{"n_kv_head": 5, "warmup_steps": 200, "steps": 7880}
Each number is 128 + 24 x the weight over its row's rms, rounded and kept within 0 to 255. Layers, rows and columns count from 0. Numbers have three digits each. The size before them is the row's rms in percent of the matrix's.

# down: layer 9 MLP down (transposed), 576x160, rms 0.101, rows 31-73, columns 0-159
# up: layer 9 MLP up, 576x160, rms 0.331, rows 32-73, columns 0-159
down31 097:130153152121090134136151127114075104101136154130152166107138120118119120146148133129090157091141115080136131119112171109147129098165117170102116131126137122149099134165136151140163094125097116118102112169127153108128145122181149077132133130093131171130118137097143117157124134068125167155101153115168124121081107131138123122120166090084158142114127145115119123141116146138124139126149107159087104132138111094111101118151114095144187163131134129131111115156144138145193075141102104
up32 105:114097115108118110146165124168132087118160127146131101109150121101108113144131135104104130111101128164191132142148121145168168152109075126126100102129126156127123150139133129154129129089124093154136133128127124107122115085142108162127111127152223120132098107078131119104131119143151163095175098108116118137131100122105108112102148139107112144119161167105112138139198118121135110173180103095134115123121087135062135163118137138170118120123115122115119133152135126136138122099133146
down32 104:141115118093114130125127108110086080170166144130137118135125127073104139100117128117180127117139145126134118148096082147152121108139150095119125102120102104084163149128094107112135153088147121143130143128125125088154121109148150143095133128124096122161142133109088179148162134084156094122123133115165157134107109167117137168128119142125106106131102141157115146134181144149148155149148202162156103154116123084159164120068147110117143100120113135147130081128107132122142155135126148
up33 106:129118081130123128098131121076172127095103098118103141108176125147102129109149138160113141154139166147120151172121139163148145102093134125144147142130056136132146092092124107141151116100140106144122155145131130171119108117120155144131143112110164147100102093106134125131124156128097178123110146157092123137097110120151094167141118126103099135133131106174119120097167105059175127167137117103114145161138103105121137154127116138165121102130137130128187151134132111090149145153151099
down33 107:175096146153160090124078132117121101147094112125135124144156122178182098138132142110063156122101095152112107109113163097141132109102142135090125127163115141131128117136108103126142099137131107144119135168134136131104155120136151117170098124133176161121150115118108124089118105150090116144143093138193156134166139122159132129128131144106148130111154114116143131151121139136133101103110116141133125168154116192089118107103124123130142105147161118174115098135119143121107178100114062
up34 088:136134114103132113112128161122097133161147185144153115106151157138097142134137142159159138117105119155086128126100162125154136153124114137140095113149076169148106104087096138138105122131110127120087115112124151147140118164134124138129159158114152081147142116126072148135107109110150101109146089114202135114108123122123161108105107130107169137137110085143132117117154161134133130176143109182168109125108141113137132154098127155074128163127119108101084128121133109192141108099103119
down34 093:151168157156123092094115112112162114105084093096102112161181128154162107151122163150092142090134166147119104137093110139108175094130145140141138147060140103151127119121118140135126105092128121124122142136162141128118109136134129123142118068137105180115156132125102148137115165144128123137107112170107120103129116114136120129109132148141110112107119134123143124145098115120104121102111179144110152175139070146119116134095183146147128103164155120113164173087105141121148142117174126
up35 099:107129134104150153125144157139151116123152153146103123154090104141133119141160168131155130133124133174173111116121088140140085129097137101147153140085087137100128097149133129148162128084126163143128135156126106112139109103106161149128110127108101090147115107145146123114085119125103168127148160136154119136114123134123138190069127142163123155161118104132086143146147094141129134091146138107080144093113059132108122138116112127133095194164100144103173140098126130110147154147114140
down35 094:153098139137118119147125124079134093108140139110126171078118162112111147139109151168166133107091142113064136116151147117086158119176132145092099135100153116132164196130148123095130156138124139122112122116109126128135142137135101123141126140093156113138127168064146182131128118105137104136123101110080134104122141133117113080152138123110115107171154134094175120149099159120144168147118139153144092123151151172092134145123132092124122153101159145136111113118146106141096099143152134
up36 099:124120143110140134107119138123133132075136136142134084106130104176109136176145123121162183111098145130153131107120142150079142132126091133152118117102121133101151106153153105155074099064102146096121137157164143139152146124134128183136146131175072096110104121190144163130122105121134137140077108126114124167088096137116105107128088162126151126171101112114170153096116096151147150147136115144133105125139130138114138129126167114151128135131134087151150108146121157107151146109109117
down36 097:169090142124116119102112100145170070116120149141169163127096096121133124125131135137097113144126144105078138177127126140137148102136122117168086125159166150136148119154132106118076122096094121176128130131153142132100134127134102093119130103174141148122120122173113124107147099105112122178099131104119133148130129140111121115101127133124142108122121154124145121195124095140127184136120127150121101093181114087141162144120115138085149108142114154101158131095155120177160118108100170
up37 103:097131101131166114104180169126125182111128190148145127110143169154131106121087112096114113168126151148160101103105116120105083106089105134176153077110159142108143140146119130129122100124130142121096104106148115134135161143132124115120105151121139126103124164152125160156153126114127145157162133132098145135116132137079109128123136119146119081155112135115147125123130127172123070139150123129136155103159139139097138170173154126174148128176154126137130114144089150120116142115058121
down37 106:162149140139159129130148081140131099173152125112099126155147153139111118150083139149180114132098110135126135111134132089116162142112144137100159118125137103129113082153144128174118136134143146102112131161117106098126155100086148117193157149120127165114127158140162126115136128145154143110115147136177141112122131093130133141056099137102113090141082144160134117126143126117081164158089133107138153105150126068113100115110138124155113073125148145086140173109108116120126107137116150
up38 101:148117131145151089108129131141128110158142149099104177115148148141129161112151101139181140095117105160127061127121151154118105139133177129156121117147157160097162116156114147145138151129127158133131157155151084090155131108132113093116134087133146098160112102151141168120109153112133168118144153112146098121093122134165086117122093130098156144119110151130083127146142115142112104179115088118081155164121087127162103168134113118128134122083176093111134119151117127123133125131101101
down38 097:126140148110125188096133139129102111123123109085110110095128116111122109143143191138123088119112159105153135112135148089123156116117100136132134116127146119126144156146109143139092133128110090120133143131125140153131117125113117099136108131161134176082122142059113115173092151115159129113162091137087099155101143152121142122130098127110064153127127147127114112136124148140154146126146139123150095098111130140164140143132138162150119105210112199144134117110118127098123179125096177
up39 098:131115112163110125129143133121095103122162161155138151143092132145073152106169118144146157105104118154116114133115158124151145129119102136127068112156117156125122165103123159117111162093116114135135190158117152102107136132125158130137137122147107129163135142111118073148135103127134131125117140134138149108146138115101104126149143160077095104093162132084121139143113148085171099119140120136177119137193104132125078118118099137149100130099112084142116132117180102171151138159174129
down39 100:134125162109167141150162120082133122147133083156130131120131141132126138143086144125126140133156137100164118131119099112179151117156101105137146139117143123119143086167117109106152144118127203144129115145177140125118105117102159117112114184136170139136095143122093131101093100117109147162083128096134099156128140133109162106105140121160123140124054152153107137109099138147126133082120176100143114084133122113127131113076133109135174124138114159130103136146113070128144104154129148
up40 104:130128124133096122125091097182129119110137105119118185139119121132150101096112170128139162116160155103176131097088128094125165114157116114160138128093162122152111158127089159125136138098119114138132083147087163104135095148122120165140123150124105124165094104119146131089129177132089138106168123144145165105104121151155123093119121149144139099128098143131104134153151146125161171145093109132124117078096127135122117109115127126182132095119107110139159116149157121180124152149076141
down40 104:093137144162131108170152152168164107137102177179135103136154170143122138092137114110121121118137109096133141159106130099114133099110109097122145149146131139137136098110169174129096126143139130109160164182121137067159144152131152140126096132101085134102139125156158109109171113109134117135127147132104137134086165146104149146119144168174145084173108122081085105133110149140100118111124110136145106148107113125126118114133111072093130118154123104150119125166097135133081138134139115
up41 098:131139089108107118123125185159110103105142161133117153155118164132106098136142120120156072130147137093121127138125145132091121141186109120163123125115116113111138078187121168143091134132128189173111098093154153132168064126134162131123092123114131119133152158131107122111135129140156118125123134117137127093107178117135079107077102146140135116130100098098123160153134137120127133139139123171096111149166131089123096109102163171159162150173116133119145132135138123136118131116131128
down41 097:127115143119184151082140065125131128122102127102126074125115110113108096150110133172110134114179100087147120106143159113132088128117136078097150157135115137111143111147149122152139122091127109111127130115143126129068175176155159151202117129109149104114140122185138134140108130140115124155106107104101131147134076119113169124127179115133091116104130133156159127135142123120114162132138104144144149110119118179110115138142159133121121091124126130187121163131143127128135096147120122
up42 093:089121087107170118096156157163083122092151099140111115146135097110138180119114105141094161105143139154105103148175121142174094122120154106150165113104131135142127121109145097105142111123165149114075138079117150107095122131133119136122152132151199147135129118111130151111107138110121164134143134148096190168114074109115150132154120114143159155127076131112145138147127118122127081143169167137154147103111142137133170142117135122105147097137111126127114125114109099103099125123114095
down42 092:148129084101104133157152086107189137127114122086115160174094103122094110127166118145121123110150109135111127170105092101161115121119143121109087163144108138101111153094163128146064106138123146114133123078153092140115140130151121118123105125084129162133098126128121130163190136157179138151112168112149145121152137108103153122177114138163112116104143103109136136112113126092120142137126135132159165143109124158138121136116116113125083190125148128138121160120134123093150125112138175
up43 100:137127104124130188140130099157146154136134154136100125155120092129154128121121101157155153149115104165092116103114172133121140163097147127118133112134107144098118121173172118148115146143146112122161097154148153120123122153128149115130112146121061126096114132135149122104090102150092118119087205113101114133149145111121147114090097116173091115113142142143146117110117108105141149124176114138121130189175113120121154134069116093112122156094128106147145145167109117127121157158124089
down43 094:159132113141093148159123107136149098108138123135153122113109152175088142067171120122117110094135136113163127113126104135140105120145105103193080123117124086094157105149102187181140088130137139122134117132092100141111129105133128143127119141080160098141153089146086143142102120150148143124166105125137113099127085104118175103129162149109134089145143166125128106113101105138108125124125143133152119106119186126114116121152101147159142126130106121168134136127168145171153132139112167
up44 099:122119107085107119119091127116121128157106114155151137134158107088162146127136121135160138118123126092159107141144100108085148127121119109111136101160130114097146156119174165173110142122141141138130162112151134143103112110110130131123147111133129136148125084120154153141101127131112105119128115146099111159148109121134074085130148108132196183181181137154148146129125117121129140134173151100079090174143110101098111149087144125109140122153096124132161130157088085134141076109090146
down44 096:097124158139126074108146102124123146131151112124119107112129150166099140116143095112115114176127102142144138108131128110184092118128126124129112166089112108164138150133093094149104116146108124119111120125133108102133144159131127105124118115169084116122144132149192092139176105133114127127131102117131122147112146152119093147158116163115119101103110121098120159114103138106163190153155112177162131082099125128144107123135100166142096146133138122097098108114183194142170136146163155
up45 103:154100136152091140141125101127170149067111119116118132106092141139167118138126103123130141111104147063152167104112137150131109148087107169088148085106134072168146131149120125115089140129093147104161140132101137131093141162142106118131133174138101150116100145107169092127108160135158123148137124133131139134137113090116139093149184122082096137132092128129105131106160094157118145128076124142152158129123090104146141170148086159128175127121133144142151133120122110099125125147123125
down45 099:110131133128108090156113134146161118099153142103114122110120127088127146140126197124120124167102112124117132144191107168150111135118155086089112116149137134132131078140098155128117164138098116080119122145122170164111135120129145147089112152122113111082103125098102127117176141114129133117144160173125089119132169161139146152161132099104114141145108150140157104105140129122159126147087142142141165160119132099125116113184114150129114145096107079153138162133121077086153096111145111
up46 104:123113134132083170123123165138138124107060139123149144163118146104085101119105141137136124113136139121156113133113086104081131149137126116122097114114135064160167132123122124132117129131143084114143143127110158097134115116085129171164125168125146131129171121133124137167126122154172133129139129146128135150142123091131118107124159165118126094129139128143086125114065135105122120173075115108130086125116141107097160119118108135143140095190190106159161125162137133122124147108183126
down46 107:126098132129098126119137154126101133157104105157139143089118151137160130094154210152127148140095105128158156146157100138108122112142097118151141143054170148158161146147140114122139138095097115174105100149132098129102126151119165173118129108128102090135160136156114108148156109119153112098102089101107113158111171106120132052127130130136122135154116128122111117137115108125125109131106147143128090108145154123132143137170119122095125147171126131170123115172107113125105127082157142
up47 090:149154173156104136115087162087099099126136122106129131118138168088124145119164082161150088115134058111106141139136127140139174146139121095076100103162160113132129125136134159152095164131139146102135133153135081177146110124145147105120154148118102099134098113128090175133156150122143141091127137128174160135142077101107112155097128148132128131138082130150155130188118133090119134124160120131127128123125091125109148132155088132157094146106129134104126125099128153138113156149118142
down47 094:111136082103158125114134123171143093142156084116143183138144127155111110133111165114119171110122142159178104131131139103122118119122134117155112112143102164121095139109095110155108121138135142134129125089114148122089146114122165105126114088148093173122107142130130084163083120185114130110121145159125104137053141130136141121140153116101151123083141126111140118075150120139129137111124162133146127116136138137105144159097188114139148118146152125106133149133056110157159127157132173
up48 102:151135154112141099107154098130126145076087146147126063109127158117111130141153128092154134155146111147141093136094168103107159157141131140103107151134187153133170171108108111137129147142134135104132102117128080142155170112120165125116143132143131088116111107100130085129156148130120150106116120107087120100116174122117128139077142162138097132095116137136121116149085095136121127139113121160114134139147141124097100112126154119121172106131134030151137123120134140139174119129107154
down48 101:109088170138134111150094142111124114072109139126111105120127142107127118072121138123101134120139172116149169085120102157113154138131160139149115112134106083117135123100139153094098122134133104139163149120111164132172134164145079170170111122088129134185154155067135184145073160128086137122107117136116130122155148106172131166141146119129166141129093121160145098092112116141128127119123122103102157133091148129115115114100137136115130141128133127116167138135131103152166164104131141
up49 098:144132139113145115164136094151111154131125123161144117162129140131157138118098116150154181156142145116165115130133113143177166107120147162120136089126110125136125120154122082108115136090123108145098091096094084097118136166134173117169129133129154091162061157123135081112113124132159100177139113144144126110087125075110106139139120117142129079121111130117127082168111120095139168141132130129114130135131156130160132113078178126161120120145120086162144117132118137141128137135078111
down49 097:085129119167157057130164157119128130141115143151118130165100119126155186157120129148074152181110155155119115162142167124135129139173140127136142134101106155138108130131132122098133146115149101117114129127156134136118125119094122105126152099149133117132120140149143134153127102136100120140140124147110115119130133111118116140132121105181060137164129127122058099135051147097109121112140076118127115122132067109153167164136109118114148144134102161117157153090148125163108115120138111
up50 096:145098145116119154111096135127186096109106122118130119142097130156166143122108129124136119154113177152148132112111172133125126096083108109123157144150086118138143136162142125151118124143133102123110144134126082127118126195104094084115149110106127159118118146120123120127126127166086176137117142117111156088126125122130154140141162100108107105103080079095111103146122111143147110091127193171130117129190093149123089153123131149158162124136108139155119100118134171122172135096138143
down50 088:127124107140113122112129119138143152106124131170121120098147115088102128082164162155134161115110137123120127119131128121120115170119131110099124153163103149107137166130076163128118114115133126155149104125125144157150108091137145092146091161099166132127119118167153137169106108154132114155128075153146124150140152093136098098093132113122165142171122118143171117088133163109114157124109092065094163133108184122117141119129115097139094216123119120107161148148121128145128111109115109
up51 104:165129134128112157155154161150126167122120164118133097159106155153138115132104162137162142105119123156133121055138164093084139082151083164116153099128132157128085119111119088117089108109148088115117105115165129121113167123084156138109085137085141141077117167140128123131159156104104121135135107128112140163135101127113131089128133098147151113122152119109105127144105132138188126118111119107184156152122126172153123141098154118144091114157144142125129172133133135119144112117099122
down51 096:129131151172135125111161111182136127157140097149159100143093109132154137157114109144125142138126146156114127106129148127089152082134115173153147116149109127151102104075152119151095110186152074155145147124144118090089161120113093146171126142100104110103116128145143124141184136115102123115127122153137162119162147157109130095114123096119157133106107118145148147156157130138160106160097142125142088145106098110112109134112132115119084167157119098148092160076092104126090127120136116
up52 106:097119142113179154076093132166159110101139126138108105147153112150171139145117136110120139166142134117172147090161093194109111114116121141117146101121144096143127162121123128105135100125083155134138126157164141145159126131112109112119129133109089130122147146120131159112131133067124089139118130114135149124081148143137131077164147133144120101123110125091091137111142109181142117090158139139117155082142137137109121131134105091142104109173104140108142150139155147151123052120084141
down52 107:142148156130171165145123125129129138122148103172127115107133145144114095133143149131183145112118141162063118139153124133134128123123136092119111125123155117077141117112123174099171165132138133137125141131102084116160122090097140175124143157127175122129091118143115129107177155134127115090110103148118123140135119149125128120107116093143080114101119086151114082139157100091135119172140082145125143083092129151102139096135124122099134143157163134127078147106138138105170170116178138
up53 110:118124139080133158161123124063121103090141108149135093173127144155116113109087160124120146115122116123098122098144120107160104146123119131115075137106096133149115106154145136098151124156124171132149181111105161154146130100136145106128142142124127155130115170122153119126127100135115088135166172136099137134156137150130103140121138232110115054109126145135147112143102120118157155120119094108094126107157129140108134095107125099149121089140143137158132128133151127122125140158137080
down53 121:099154114141115121142133146108105151102175123135128141148131111139148103128188166061123117120136115166122118163145162124138102098136140107082117130123153157111131158078131171085127112142140162125126104149134154121140111132126145110142184100103093145116124143142101152131175082108086112126116142120113112155117173139165133180108127142112118118112146131125122153121125170122106136080084119123105095084142089123156116153099183091151106119129140145133094110137147123105162151144124097
up54 102:113126102154131126127130110151122180097072134169076120126151109118126106135107131144128119131121100168106151125178135131150083135119185183140151116113112092128154155129116129168112140122143155123140103121110120119148100089176112111125108139106099144132119119146123134120114171148130107125129184105161146135130137103092140109115131115148142143099152129167085105138126084172136127126101090185130149119128151129150119171132112103088127135160069140128165122081118161127132142156109094
down54 108:115099131134106113158190162120168108125116130142122161161069115066064113155108122142111133143174099140174116138143124106167126104088153120116113112165114136090165066128113139121128135137131162123112111161121142136127140112131108123134131134093144097167151160133135145129133138141111109152187111109113134142137113153144106120094094171109143152127127127136145096139147149124125139134135125135076113099111165082135135081078121115115132163145106109162126123113134145134119135097165160
up55 101:101165098146114107151138137152147169112144155177127090127126119108109113135098138116124138126136106118156090134133146123064125105118151147131135181112142140115090147112154174104096131117105145135104162143134133150144135062150107106124169124098147116114107127169136098134171103129117141156115162126080104164147141087129137153082136145143124122104149157135111149155111099141063155175134125110095137108119145120112119111129146104148151092157101131148121155149159135126122107079085095
down55 090:086141161140115166077128134140106119156121136119100134085083169114143142108142148156081123134123101127125164153146091146168106131168075152121110118119101158168174156149140116166075116143120163111160094133099127170072112119130148133114115096132109137134119151129113125101124149128112145119174102105191136113141105113140115129116149164106155126156133124100087117100129095133179107137121135125127127120128132131143136105126121154156079133138133159152125125131163159107135106135077102
up56 094:084115166155129119079102152083127138125116128110142167128147098135152082142119139144137068159123097120098151116090136159120156139130092090102150156121140146140169143146099156132158134129103125133141132148135121064142108112132151125113088165165149141149129113116095130127168117155180126108115128110166128109126111133149150140171131166185127104144135142154116155146139138123078131144129119104095149118141159116133135150130114109143106111101081133162161089129103098174128156090138143
down56 101:100151131125115149099113087131125114100136122125146131125141122133151166097133160143115105094125155084106117124144149158176127111183164122132187110114152075132140124136151091115104106101110093115114138131132146115134147140103075097140138163061154114120124151071145101122139135162099118161151134155093155093135130125141165127164142093129151185127107107131135105108109125084114141134118144141137128133127090119167120139134135141148122167115120159150140168096138187146116090105119137
up57 103:137149089095134155147129147112147151140097086184147138088134144141150112143126155112118089124104134112085113119125154102137169145118114176155126104123104131116106135130169112165143112098152108118143107156122075127139130090132132125174156101147134154140102151132136098161139111187130161100130137119118080174126104095071115131101136116097134111115164123139125134095126136127134142143164154087102142135133132122079125137119119157133130147116157116096080167122132178098139114137068130
down57 090:127167155133137052144099096097143134106152107186143146156169156138161137160106138106118090140132129112125159115099113158154081080140129125147128141111105148164121121117109127101123104158110136154123138123141119120136149166112173146098141161149119130128136144141140155120155112075089107141124120133125138118132109145131107111172148116105142125057123124124132155128130143101121170100147131151137082100119108130147135076127123129107103140130096169115152075110082159145117148094158157
up58 096:083110107149144139163121113123138098141136132156141146126115119129122118145121128137158165156136116149150133123152143179149101141142160104121135124145088114090138152170169150146140146116166119110106140102108102136133119066097133122089133129131093157141150124114123158142123132135116129108098121085126120139136172092107091178123132096098144103137155175149124104121128149054154122120101113135179123161105170111108101145172112086106139120138127136144105114071147184121117085106135120
down58 091:142128143137139110106144145158149097152151107130153062117128136189124111115133122173129107076124162119109116125115101117152120116140145154172129141125136157136082131121111177072109085149135112135097176130124118116091091090128151102141137120132166129115124093077127105137134153114133148153155145086125119145143106131119134105086109126112165168155154099141115114129147130194094137140107108119088146127152099130167139163092108155152136117119123139156158138084104153119128131148111102
up59 103:134130100114154110116138092111172141144099136129078156121161087150121188104158135132112166131165109132143132117123169174120131111124116122092123099156106094111154136174081156116144168136073129147138100151149132124140146144142125135102149135104133125146103084091134082115141113107151153149115094079141133132107119126155165166115148147111130105114075153134103118104153162103138114128114136111107116115146137128130150158130145123146117117091112119118108102171144129129098113149173054
down59 102:135087081099136082106137134144119125164108142126144129159148121146107140135136090119094098134102115144146145147137110173114142079140125117078142141139148150127114106091125125114177178142133127108077119095131131119131152132094137131186135119112161091102134148155184078123143126131138136140161148134140135131090108138108081119146130146135148144115108123136141151090092125123091141146101135118129117107127118118112126138137133136181080201128127180165160138158137142097118105160089140
up60 093:142147088120162086149119118092134116186173125146133125124091122145105106111189143138118169122201132145156132131095120121113143143115114101169134127145120118075184097134130117134152133149106162160119171113099143124138135139139116127124094086076118126137091149118100118138131121162125134110132118105116116114117125127089116168087148106103144116087141107156166141123147162118167162139164117118119088139125132106129119154113129136129157092147140124110138152155102128133201158140125140
down60 090:137125172141175127069122122128144107138156074131126112180144143134145129179141089141178119142132113140124096118139107126125118113128135118153131142150171175088081142137088137110130143081145097125170139157083115138133122137112109148081159186158073149120145147128158098134123142128156133101113120087151109134115152108130143067173148096114134121136162128117128177097126107141101135117093118124102093148116094113120160133132140137154134145099143127112107114118131150130095119142141120
up61 101:135150124151133128138147136104128096146127147163143130155102121133154126126144132114110114104138138162130142112091090099078126142225146130123151109117124114138138114066096121188150131099101179146121112149136135135120153108111137074124188124132078117134144135103138136108141137138097156137134080122125142190123154107180151082125133128144159140148145128095118133142104141099133115089119099115089162141118144129132118136127101071102124119115124113112119106114129161129105164115157100
down61 102:069120152122136162121141124125158137144171089185093130126159128155082135149129128137124129136085127154167085149126104081152075083151134092107108129095149158154115160123122130097157101147120124161131130119135119120123136101133086128129139120151147118165123108174145125164171104109116154136114106142119135125100087156083081115161128126115156139128107125161105166114145135115128098134116128140103120141081106151087163136158097134150143151127119117167145111112134151161111150128152084
up62 097:152136109109138093114162101150104090151102155100141152113136124120152154132185134153150153140107196146149128149098125105141148114144120115123151122119123155098142111097121169155201126125098109158084098106164104133108093127123167141114100093151144133161108114097117126116115128129124133093152108142089155138112140111112162139170136123117115133141148123089148136122128137090144087101121141127078162150115103155145107143112098132160121163109121147104108096146193141084100123128105118
down62 090:116110153178107108177132178156145098109142125101120115122114079107135065143129130088136135113092118122128127136159109171157153130101152108154090175149112117119135151142131137120118182140130166135134134100161158161139142115112130152097152149160174137137137118119124099149096102125109118143156095151120104120137083166100129074105089085137120136137139123108154132166111105136134109177126110143148123129126138135114131165136152107144109152101151135154119125104074092114107086133093146
up63 102:123105106147119106163156132132065063130120119175156136151157106106131132141092147149125142131139114183130090148151139126147121126112137113131137169115093130116101101152130121131132110103107144123116126122128148136110137110088132096129115091116119103112075156128150164130122148134134120106159058150108135116140127108119148139092142130056171104124089190129092134155121143140164106121114154113115093114186129135119137119170133138133157091113145147158115155146148106157130175126107133
down63 101:160141158101080203106152137124114135107123153098160111108084098121115156144089120126130057140121149143099107164145118127112137119128117163108168087109129123137135154132152131156148106121147122091141151101091143118133098186162108140133108139146107146140120125094112106145109121146096096156104171165078126124117141120121132125133158137099134182124132137130122148106132093143093112063111132132121127104141160140183141153096141121157098122122165127126143114123121156140110148114143168
up64 087:153114115101088157125120167120085160099137116150148130107128135108112161127113147148167069154111182166105102085111093142141079105069147112131106119128117126136156152150113112159114129128166163130122134117127122142126113137133185086116163108105120151122168101132144144123116118171124106085121116103137115142152124187161128159145136111099138090143080186119115143158155138144158126086159123106137153122149115140115109142126152143132129137115156122125134088129127112164096165126133102
down64 088:123158170148130157107124122142149096156110129118099085122137136118133098114088141122141142139137127112140089137145142106141159099125051129106143122144139140178103151125169132119154143141082132125111164136126130132169163100116129128141128125155107122114101165125158092088165159119132118113159129131164170120095099086093134072131135147146096096111173092117136116130136112130123124162099144164118088102084169124159108126131185136103132111118105131113109142145152168096115095130121166
up65 095:115145149159149092159123099143128087094072132148101150131166109112125147177134090115119129136173166105112102081114109169094108112156121126131150145132145102117143141134119132113141129118107128102106078126101117200134145126139169112112175131117118157099105120104129137135147131095137127146116145114132146140080180153107129093088155159137163121156155096120124146148164127105152138092122181143156097110118147104105145131123106139141161149106114122120182133080159116147144127122125133
down65 097:112142177120131071113126096142125141130137153158095103122190141157098143162146114129186144125124157133115149130112133149131157063092129086151117115127106162064127105120119142130129120082144094118129151152168128109117146120132139124118106166120127124119127114142182151128147143133125129130178136107120139096145100141158094151136105095117151136137089128145112141109120109128148140130123136116211111110100105136141132126121121125059121148120135116103162098075102138149155129122165136
up66 106:149129105094149095128151144135135084127151089134123130138086118147083133150135126116153160129144148087122149156160123154109111130122111115128154148113119153097087146140123125085104122109107145089126105096081149174106130097111127171128130111133133143137165117136123123110127151112155109170109156074141122126147115106123151148138129136152175129132095144093131120142167135109165111148147097160115176160113162083141094127097081188141109076134158125124143155141154151118096127156180125
down66 112:126186113137152138122100143134114153135126156122111128098100122150128155105125114121145144131150099121116129143128165150128088114143085145164140114144152126103102120164152120095144148124145106141133131075136106129139103091099085137161140116186135141139120076107067154126138134126155124121136086147118128133143152096097113138137135093097197100173150135098140098161098080168127122101138080133115177116172125156097092116147132121120097109134112163142147126109134143129150176148129119
up67 098:145109115113181123132181120159172105102067164131152130131098094131164130119117098151115121140099118115115110151111180131102137115118139114146154088157114166122154123123121116146179148141072087133128116123190107117122086151146104147146136123110121125186134094097136126132148144121074108143090148137159110115103128134086142140135131145123113125121173092123101139124150135158135102156113102118140097141136123124130164129101149114151165091140126095093141096108124129157089155120158144
down67 098:105117142114141116106149128102120124096119146095151140105126103092122113146121138126096101115106112148163127125108125100161119122106145145119137148181121145165162142098068145111153127121123133169162089119127148143145135127145114134128110136145176122115110115116165101097112117137151094083132106124133103122158099128141106133110104185127127126133141074112146098146095136083109161141138124137119155143070148105116135173180126089169111194117153141147120073167118137136144157136131181
up68 100:136151143115102139131152132159140126108126147132081141151146107145115139120135142101115107099138167143118126104112160071113120128112119088143124116089130218140138092106105140144114136168157137116128154145162119152147122138137118092164133158134116121107141097135111161130107178124137112145150137086119132111071126161138090138083147101091142098119168138147103142109153140159135122129116097109109096126128096131170135109133108132127157155138079160153145139166126117178153113145163068
down68 101:094098128112141103182129097154161143128151127115120110161149126138150159136187132133132127151103147150155126150131117125114149126129109160147108122127086101085124082131115154119123128125120098116091084109107095136148135100157101133064137105133124109144105106090122112130163120137162126115150149095099114109121114103136133144156118130126157191103132097133112130086112096177136119153136156108122138144115095137132154166118103145143106209114133152126165080109150137128134139172180130
up69 102:150118124141131145123168157147136148134140086126084129072098103141170120132114128116153112159129104079152129154125126131103125143154113106122133090148124087169140142126120159148070064143145116104093142145168132149111142117137133136143142154151087124132092139117133126140132134111144143111146153119169134121091084120112132154159100106133128092131137137171098107086120161173117097141118119147116131148143121142106136117150133093146154056104086095123129148111128124199141096163136135
down69 104:113085111084116141167143097094197133133093140090113139101154105134102078143128136128156180127122167133115100147157098137132090143107131098106142141163107113127144096161126160086108116097110124121148080129124116102139092157156176136117129133169120087127168120155145125109150146135108129096125112154156127131132119142162129103142132123102114117121115097148123120147128081130099129159158085106118143127182141189167138124132132116162114132154161125160122117109114124168140116098152131
up70 089:119131154107109101134112097129111095106129132156150143162148149089116134131093134141157113110119142073123136132128122154181162146119146103163090137098094123127110112146131113140093144126134134150158148080147141147135129127099138131138123145121136098141144115061119152074159129126138131104150140062161171168146123107087114162099097113158121120134135159153154126111125119162138130137117166167134153067090174113135137126126108151080130092158152122095168123134146116120123115171108143
down70 106:151121091120136141130127161135097182166169153110111124122137078133112138111163104131070105138101118110127137145152141092087120115128136176107125143113133144133116108103112152126131146154142098159122096159113115101146116120155112112136157122110134189109114132149199103161099132124114131126095140226119093111135139110139164122140154148100105126113120126136104128092111171126113103125131083092136141179127102127133132126122110104152141169130125119113118161105132171143127132095153133
up71 099:106098170175112107151135154143136135058122108128087148145112114134133145131095125122132105139144120126130172071135133137098109133181111155112095122108077175136099092157119155144123116099144113132113104151098109132118105141142108124135162121146142105095115085141130142118132094106124139146144143124099129151163109134107142126131106132130133108161122083130151142094130117126077147163107155199156120143133106118110146167106153154104142146115145070093120107132136101129098168168156152
down71 106:071121131158102131141103141124136130110124121171071116097140177134137134148133135107136200115146119104123109093148121143116149131112143141128140149112144206103146152126084123116109109118108085138134126143090157122137123099187128154160131105161138149158117096135157160118078124138126081084147103137126125112125147137086160112092147147174153121130132100139118113152152113164139125139110125140117120128160157102130078119122113137129125090109154106131112102123112149137097192154135122
up72 102:129077152103141133145126140127144094107153159118142134122136119158133081139091132154114112135116146156122127130133122110110137134095119133097128128109135152108129114179129160160130132084146158148118146073159122177136168157117109144090152154121138119127155114103152151159115137121130119103115068142179131142119119114076114152160119097151073155106135144129073114119132132101076128138130128147116129180154155092124120102147108122193106106143136093084106123140085141158121142167132133
down72 103:135137131150135144135196132141128109112113143099121134115119121069110133146150127098152101146109128136135155138134132065108123130161174114124129188136104150139142102153122121140135138186135169139131107086121146130162158110128098136139122109100114108094135150125131122139104162121105143117170155151075112139131119170127091155112157153116159063114113090127160163120151127134138158084104111106146147109115108113152136102153104160160127104148121115143139117120114111131050128110081135
up73 109:146111129108107117139123123151121096130098153109197089127124127143115117111111085111145123173156123153134137144151118128081109110139080125149115111117079076169132130183124119096095175141097111150122144102089131143118136148108105131110148153107132075111131126127129128090104141190144117153159147141122140133166110074140113114128098135166120129167109133150134093161160103151122118115158147158093142122120175114089137149123135164100148143128125142172143141126148148136106107165104137
down73 111:141132143125121141136136152110074113165124139105174117103112098123151143113081131094122134153106057130095141140141176126132126126125107191124142090111148154187113129161128117143134144167135124086135140135084119158076195155155099129092117145080125118153112102137106102111141129143135131146122131128170158099176115099132145149156117148134084163170113113136145134099124122109148140111140155128152119143133102097138115155136135146123127089121115127109143117135128130143104115156100073